{
  "d_model": 64,
  "head_dim": 32,
  "d_mlp": 256,
  "activation": "tanh_gelu",
  "positions": "rope",
  "bias": "none",
  "init_std_qkv": 0.0625,
  "init_std_up": 0.0625,
  "optimizer": "muon_variant",
  "seq_len": 2048,
  "doc_mask": true
}
Each number is 128 + 32 x the weight over its row's rms, rounded and kept within 0 to 255. Layers, rows and columns count from 0. The size above them is the row's rms in percent of the matrix's.

# layer 4 MLP down (transposed), 256x64, rms 0.139, rows 211-235, columns 0-63
size [ 83  89 108 100  94  97  94  90 107  99  90  94  93  92  90  91  90 100  87  99 101  98  80 117  92]
[[109 133 118 143 127 160 123 150  44 133  58 131 221 164 107 140 145 132 135 150 123  97 128 141  70 120 122 112 130 121 143 147 140 143  87  97 161 129 110  95 135 166 157  98 193  98 135 114 184  97 105 152  92 179 103 140 121 146 174  71 103 140 165  79]
 [132  99 109  94 161 167  94 149 120 113 124  97  91 114 110 139 132 155 109 166 162 119 169 125 103 102 123 168 141 150 120  86 119 105 179 150 178 114  66 106  84 136 200 177 152  78 152 152 157 134 128 104  83 179  80 129  72 149 177 114 125 185 120  78]
 [125  91 170 107 135 127 181 134 160 102 131 175 153 104 130 115 152 162 178 110 135 131 102 217 158 157 107  84 101  82  59  74 136 142 149 128 127  96 123 148 172 142 130 145 150 112 160 149 106  68 143  76  94 175 108 141 175 132  85  99  83 110 128  94]
 [ 79 124 118 209 119 171 128 154  81  97 156 119 139  76  69 170 160 145 127 128 132  85 159  80 100  87 125 124  92 127 131 128 157 138  91 130 155 153  62  90 129 137 142 105 142 148  77 147 173 137 131 178  72 105 135 111 119 142 148 186 182 145 105 164]
 [110 118 137 102  74  50  70 168 176  98 170 110 106 170 162 126 134 110 170 113 149 160 116 166 136 141 182  56 121 125 130  64 130 127 126 162 124 125 133 185 180 135 101 109 159 134  94 168 135  96 137 128 113 157  92 129  90 153 156  87 148 125 171  91]
 [106  92 134 132 164 136 194  94 128 131 106 187 161 136 147 112 106 142 149 128 116 116 150  97 149 105 113  93  94  76  96  60 154 133 123 118 142 135  80 125 134 132 228  86 124 112 114 191 156 123 128 146  98 142 156 156 131  55 116 102 180 182 104 150]
 [ 61 128  87 145 124 131 165  73 162  97  98 134 117 146 117  91 111 154  57 134 117 141 115 107 140 106 114 175 150 102 149  98 134 147  94  89 142 136 159 142 122 142 175  88 136 125 179 144 208  59 145 121 121 186 153 191  72 125 120 155 133 173 115 132]
 [178  89 138  98  71 116 136 154 150 154 137 167 130 123 138 100  76  76 129  88 139  94  70 129 146 130 102 123  98 128 135 167 232 155 111 134  73 191 133 109 167 170 130 139 118 147 157 103 138 136 155  78 165 149  96  63 160 145 129 137 125 102 116 108]
 [131 123 140 164 102 164 115 168  83 159 125 167 147 132 139  92 144 160 150 129 116 112 156 111 131 111 103 104 171 130 128 109 170 210 161 134  90 163 126  65 151 122  89 118 124  76 120 164 196 168 110 135 124 107 114  80  62 110 127  39 139 113 115 174]
 [128 119 145 162  42 140 125 126 144 164 152 152 198 112 157 137 103 150 196  99  96 105 143  89 123  96 141 123 139 171 107  68 171 112 130 106 124 109 106  32 147  77 101 123 171 152 202 141 121 133 110  98 132 123 117 119 112 127 150 160 126 125  88 159]
 [141 154 157 200 129 171  77 178  77 152 124 117 167 108 122 136 112 123 146  92 156  96 119  89 137 128 159 131 104 116  80 122 156  74  92 107 158 104  99 104 152 121  65 139 130 147  68 216 143 165 156 133 121 159  98 161 119  88 187 121 139 132 146  93]
 [128 106 118 100 101  72  88  89 124 152 143 163 173 171 111  85 129 132 162 117 205 134  85  74 101  73 181 126 123 140 129 121  97 107 131 105 114  91 192 220 144 156 100 147 146  91 123 159 124  97 161 159 137  88 127 136 123 152 153 170  95 134 125 149]
 [148 121 111 128 130 145 105 172 139  83 146 107 150 135  84 165 108 153 149  63  98 125 108  69 115 108 111 140  89 111 101 151 160 139 120  99  87 116 105 179 174 153 144 168  67 125  82 148 129  82 121 145 184 164 139 144 105 100 197 129 116 137 186 206]
 [139 158 104 220 152 127 118 173 145 152 163 153 146  95 143 153 152  87 107 147 149  87 191 129 147 112 116 108 146 183 123 219 106 143 107 119  87 150 154  98 126 119 122 138 147 109 118 111  75  97 167  67  92 124  98  79 124 126 128 163  79 116 106  89]
 [112 111  75 134 134  99  94 193 108 113 118 123 152 133 118 148 115 140 128 158 134 112 180 115 144 159 132 192 124 135 146 134 135 100 129 135  90 145 110 170  35 124 106 102 102 188  92  65 104 190  95 128 158 145 147 192 117 126 130 201 121  79  98 128]
 [116 169 168 124 144 131 153 167  74 152 100 144  89 144 157 131 108 114 131 103  79 140 161 193 132 182 122  94 154  52 125 111 145 104 151 118 193 161 104  83 188 107 107  90 170 126 147 103 103 146 112 147  76 157 121 100 156  96 122 148 105  73 177 112]
 [151  55 187 104 110 169  92 119 136 113 122 143 103 110 196 123 112 173 151 107 119 154 114 130 125 151 135  90  92  68 136 118 139 165 172 116 183 100 115 105 134 162 155 114 131 123 167 147  84  89 120 154 117 137 159 182 110  62 173  53 126 127 164 100]
 [181  72 169  80 138 137 177 122 125 148 143 108  85  68 134 156 171 116 125 115 143 162 129 115 155 181 163  63 100  75 112  82 143  79 155 106  83 154 110 158 131 139 150 152 126 129 147 121  83 171 153 129  75 103 146 182  80  91 163 156 149 122 133 114]
 [170 156  86 121 159 130 167 169 152 152  44 160 100 128 110 104 191  88  97 121 124 138 112  43 100  79 122 173 144 139 157 126  76 146 133 116  94 129 128 187  87 120 166 158 152 146  88 121 138 167 154 174 127 121 102  95 130 128 112 146 109 109  97 179]
 [122 122 151 105 156  67  94 125 151 116 114 101  74 118 130  50 130  90 134 102  86 135 118  98 182 133  85 115 159 188 203 132 145 142 104 113  89 147 174 182  98  76 189 128 144 187 151 170 107 152 129 138 137 153 128 114 125 101 119 147 108 168  99 119]
 [136 138 156 151 150 171  92 142 127 174 172 141 116  97  87 119 152 152 129 139  69 135 145  93  95  97 107 142  80 102 141 106 106 137 176 156  46 163 128 115  89 164 194 171 144 167 169 143 140 109 136 132  95  53 111 135 113  88 122 147  61 162 119 149]
 [162 118 159 116 114 114 112 121 119 124  99 165 149  76 120  74 162 113 158 140  23 123 121 108 147 130 102  98 132 114 117 139  97 131 114 137 162 102 111 146 120 135 158 130 199 148 155 150 172 160  77 111  97 138  44 133 107 175 210 151 168 151 146 120]
 [107 192 154 174 127 133 161 122 123  99  66 107 105  99 179  81 143 102 105 130 109 149 207 144 134 113 146 128 138  83 146 103 119 200 122  99 181 105 156 143 119 121 120 133 187 130 133  74  66  86 155 142  75 140  95 118  85 124 142 113 123 133 171 165]
 [126 140 166 170 177  65  90 110 105 137 104 121 135  98 102 118 172 141 174  99  92  52 144 134  86 139 167 168 175 174  76 126 113 111  99 117 154 103 114 119 122 139  96 183 152 168 150 163 148  84 168 120 116 114 175  78  69 137 139 122 134  89 131 165]
 [124 128 118 190  79 106 126 108 131 183 125 108 131 154 112 113 153 150 124 106 116 102  91 150  96 125 124 164 103 134 139 154  95 126 118  62  82 158 143 135 183  63  99  98 152 115 146  68 130 110 125 147 137 192 122 161 132 108 169 249 134 125 146 124]]
# layer 4 MLP up, 256x64, rms 0.278, rows 212-235, columns 0-63
size [ 93 117 110  94 111  85  91 103  89  88  97  99  98  96 112 107  99  98  93  99 104 110 107  95]
[[102 146 153 135  92 199 130 106  93 143 144 132 134 125  58 136  56  85 141 176 111  92  52  90 118 126 155  96 134 101 170 147  98  92 143 138  83 103 170 138 174  84 129 145 142 154 132 107 171 125 129 158 125  41 104 159 150 144 116 107 137 118 114 162]
 [131 154 138 145 140 163 121  80 107 100  70 179 134  98 119 122 160  66 116  85 117 100  52 158 150 200  85 145  69 174 124  69  83 119 113 109 135 111 132 180 139 146  87 112 124 146 103 137 147 109 100 152 108 112 203 140  93 130  98 126 120 124  96 123]
 [131 159 180 123  87 111 184 131 132  99 141  94  90 118 148 132 129 135 142 127 125 156  74  87 144 131 135 137 127 125 172 125 111 124 131 123 129 193  54 119 166 153 176 166 192 104 107 128 114 121 126 104 114  63 136 184 148 227 192 144 119 124 133 143]
 [113 135 118 154 157 213 157 175 119 150 107 163 143 124 103 149 167 124 111  97 115  64 133 116 126  92  87 114 112 127 165 139 112 111 114 175 136 145 162 159 104  73 149 173 161 103 142 116 197 160 169 168 185 111 180 151 163 118  52 131 131 147 142 151]
 [124 119 165 123  97 113 137 213 183 107 160 158  91 160  98 169 168  94 136 140 153 120 138 166  99 144 122 122 177 162 126 144 118 167 134 129 164 170 104 112 159 167 131  94 143 153 131 103 101 139 110 121 244  86 156 131 137 152 160 126 157 105 175  84]
 [127  89 144 142 126 117 112 167 161  74 156 135 157  97 177 134 119 157  51 107 107  95 109 132  77 131 131 112 158 125 104 127  93 117 177 111 100 108 110 137 125 141  58 141 103 111  96 137 130 225 153 100  73 159 112 134  95 159 168 175 114  62 143 146]
 [ 86 122  82 172 193 116  84 144 118 114  99 118 109 155 137 150 198 173 132 118 118 185 166 197 174 175 125  99 119 149  98 140  98 168 100 158 158 113 182  79 103  96 116 144 138 171 193 138 131 154 113 177 120 121 125 171 105 126 136 120 160 143 131 154]
 [130 167 108  97  97 156 167 105 110 153 172 190 117 165 130 177 159 164  95 108 104  99 143 166 205 142 109  48 158 194 128 105  96 116 118  97  90 127 126 143 127 168 161 145 162 127 140 110 162 155 174 162 146 117 135 118 131 110 158 154 134 185 102  78]
 [154 101 115 120 198  81 126 126 144 108 112 156 132 131 100 157 142  99  67 165 108 101  99 181 115 139 138 163 136 128 141 167 147 183 156 139 178 140 142 212 171 188 180 123  87 126  58 104 166 104 129 127 148 163 133 163 135 172 125 161 103 121 154 108]
 [ 81 113 124  97 126 125 165  52 156 100 117 130 143 160 129 143 151 176  69 148 110  85 159 160  88  77  95 117 160 147 176 154 151  95 156 157 138 143 182 164 154 154 124 125  96 139 151  65 150 148 104  98 181 140 140 131 103 168  78 134 105 184  81 136]
 [152 164 201 165 161 157 116 168 139 133 143  82 133 147 114  89 140 165  93 169 133 101 132 103 133 140 149 122  90 122  72 139 159 139  99 133 111 169 102 148 142 190 155 124 172 147 183 104  47  98 115 145 123 185 162  81  94 148 105 176 123  83 121 101]
 [158 163 147 151 115  80 122 149 117 160  97 209 146 164 165 163 150 181 157 137 129 120 152 192 138 115 200 177 138 174 148 117 126 126  83 157 138 141 124 135 158 147 157 155  36 117 131 110 169 158 119 149  87 118 149 102 187 145  95 129  99 120 144 109]
 [ 98 131 110  71  80 120 142 135 116 203 124 153 122 141 123 193 157 184 181 118  45 111 127 117 128 119  56 158 106 126 113 138  70  85 122  77 168 179 166 156 132 140 140 114 122 108 132 135 163 100 177 115 134 129 146 143  81 122  82 100 119 135 128 154]
 [124 171 192 104 131 151 123 115 139 150  99 140  78 149 130 145 181 175 148 114 125 156  87 156 138 107  62 106 139 153 164 135 136 123  93 117 170 138 169 108 111 145  94 185 122 111 114 219 176 140 110 119 104 163 123  62 133 107 146 119 136 179 161 194]
 [149 122 137 135  95 115 159 144 129 113 147 103 159 144 148 110 198 167  98 175 153 133 129 120 174 107 143 114 164 144 128 133 166 165 126 173  96 142 137 198 108 148 172 173 116 125 105 155 150 156 180 152 158 144 144 175  93 187 149  90 209 198 103 144]
 [ 96 226 103 196 138  91 138 162 135 120 138 112 179 184  61 136 178  87 110 142 158 151 169 154 141 127 162 134 160 146 126 104 126 124 119 133  70 159 144 127 150 117 139 158  91 130 134 130 134 109 134 109 103 151 113  53 185 167  84 142 103 167 133 138]
 [154  99 148 170 119 137 141 115 121 173 153  68 125  82 145 147 143  92  94 145 137 107 119 133 158 152 120 115 144 150  81 108 143 144 120  87 212 175 132 207 125 133 142 145 136 161 163  93 196 130 139  95 115  92 159 185 105 159 123 103  94 102  81  65]
 [103 166 144 142 110 140 112 142 132  81 178 147 188 196 155 142 104  74 118 177 161 108 160 121 134 125 135  82 152  81 107 120 188 141 156 184 149 135  99 172 137  93  92 149 146 108 132 146 144  83 137 119 130 140 159 167 165 181  93 156 178 188 125  91]
 [127 137 190 135  98 172 123 113 131 154 152 151 108 171 114 136 118 164 126 172 135 133 130 110 121 165 117  82 126 160  48 116 131 104 118 134 171 176 198 131 152 170 140 106 158 101 145  81 140 111 192  89 150 118 163  79 169 119 160  70 121  62  89 132]
 [178 143 137 104  95  84 150  97 151 138 120 108 122 137  64 130  75 142 142 147  93 152 157 115  86 110 133 135 121 192 120 143 171  84 147 130 160 184 152  72 194 160  98 131 144 110  54  55 189 106 127 124 142  84 124 172 136 130 128 116 113 140 153 119]
 [192 146 135  85 121 158  85  85 110 157 113 155 108  79 132 143  65 125 143 167 111 128  86  65 144 124 156 100 132 159  90  94 130 120 121 123 112  83 137 143 118 214 169 105 167 126 108  91 145 112  60 105 101 105  91 160 125 162 161 169 114  79 113 136]
 [173  75 126 123 187 136 111 145 146 160 184  84 177 220 146 139 140 162 197 147 139 182 116 152 140 120 132  99 141 115 120 163 130 108 142 160  50 141 162 133 139 112 123 103  90 148 149 133 173 157 161 143 175 149 107 125 173 174 135 144 166 139 112 118]
 [121 179  80 100  99 140 137 115 157 186 140 116 168 104 171 141 112 128 193 127 125 141 117  96  91 123 121 111  87 111 117 126  86 144  60  75  74 156 116  82 151 114 157  82 111 104 133  94 142 146 107 126 200  86 104 125 103 187  95  99  89  89 133 168]
 [129 136  91  71 200 110 105 139 118 100 152 165 140 112 178 172  72 123 122 194 156 116 155 130 148 119 126  82 126 117  55  90 155 171 141 125 137 151 137 156  99 158 128  87 109  95 141 126 108 131 127  92 128 164  98 119  90 159 113 133  94 159  26 130]]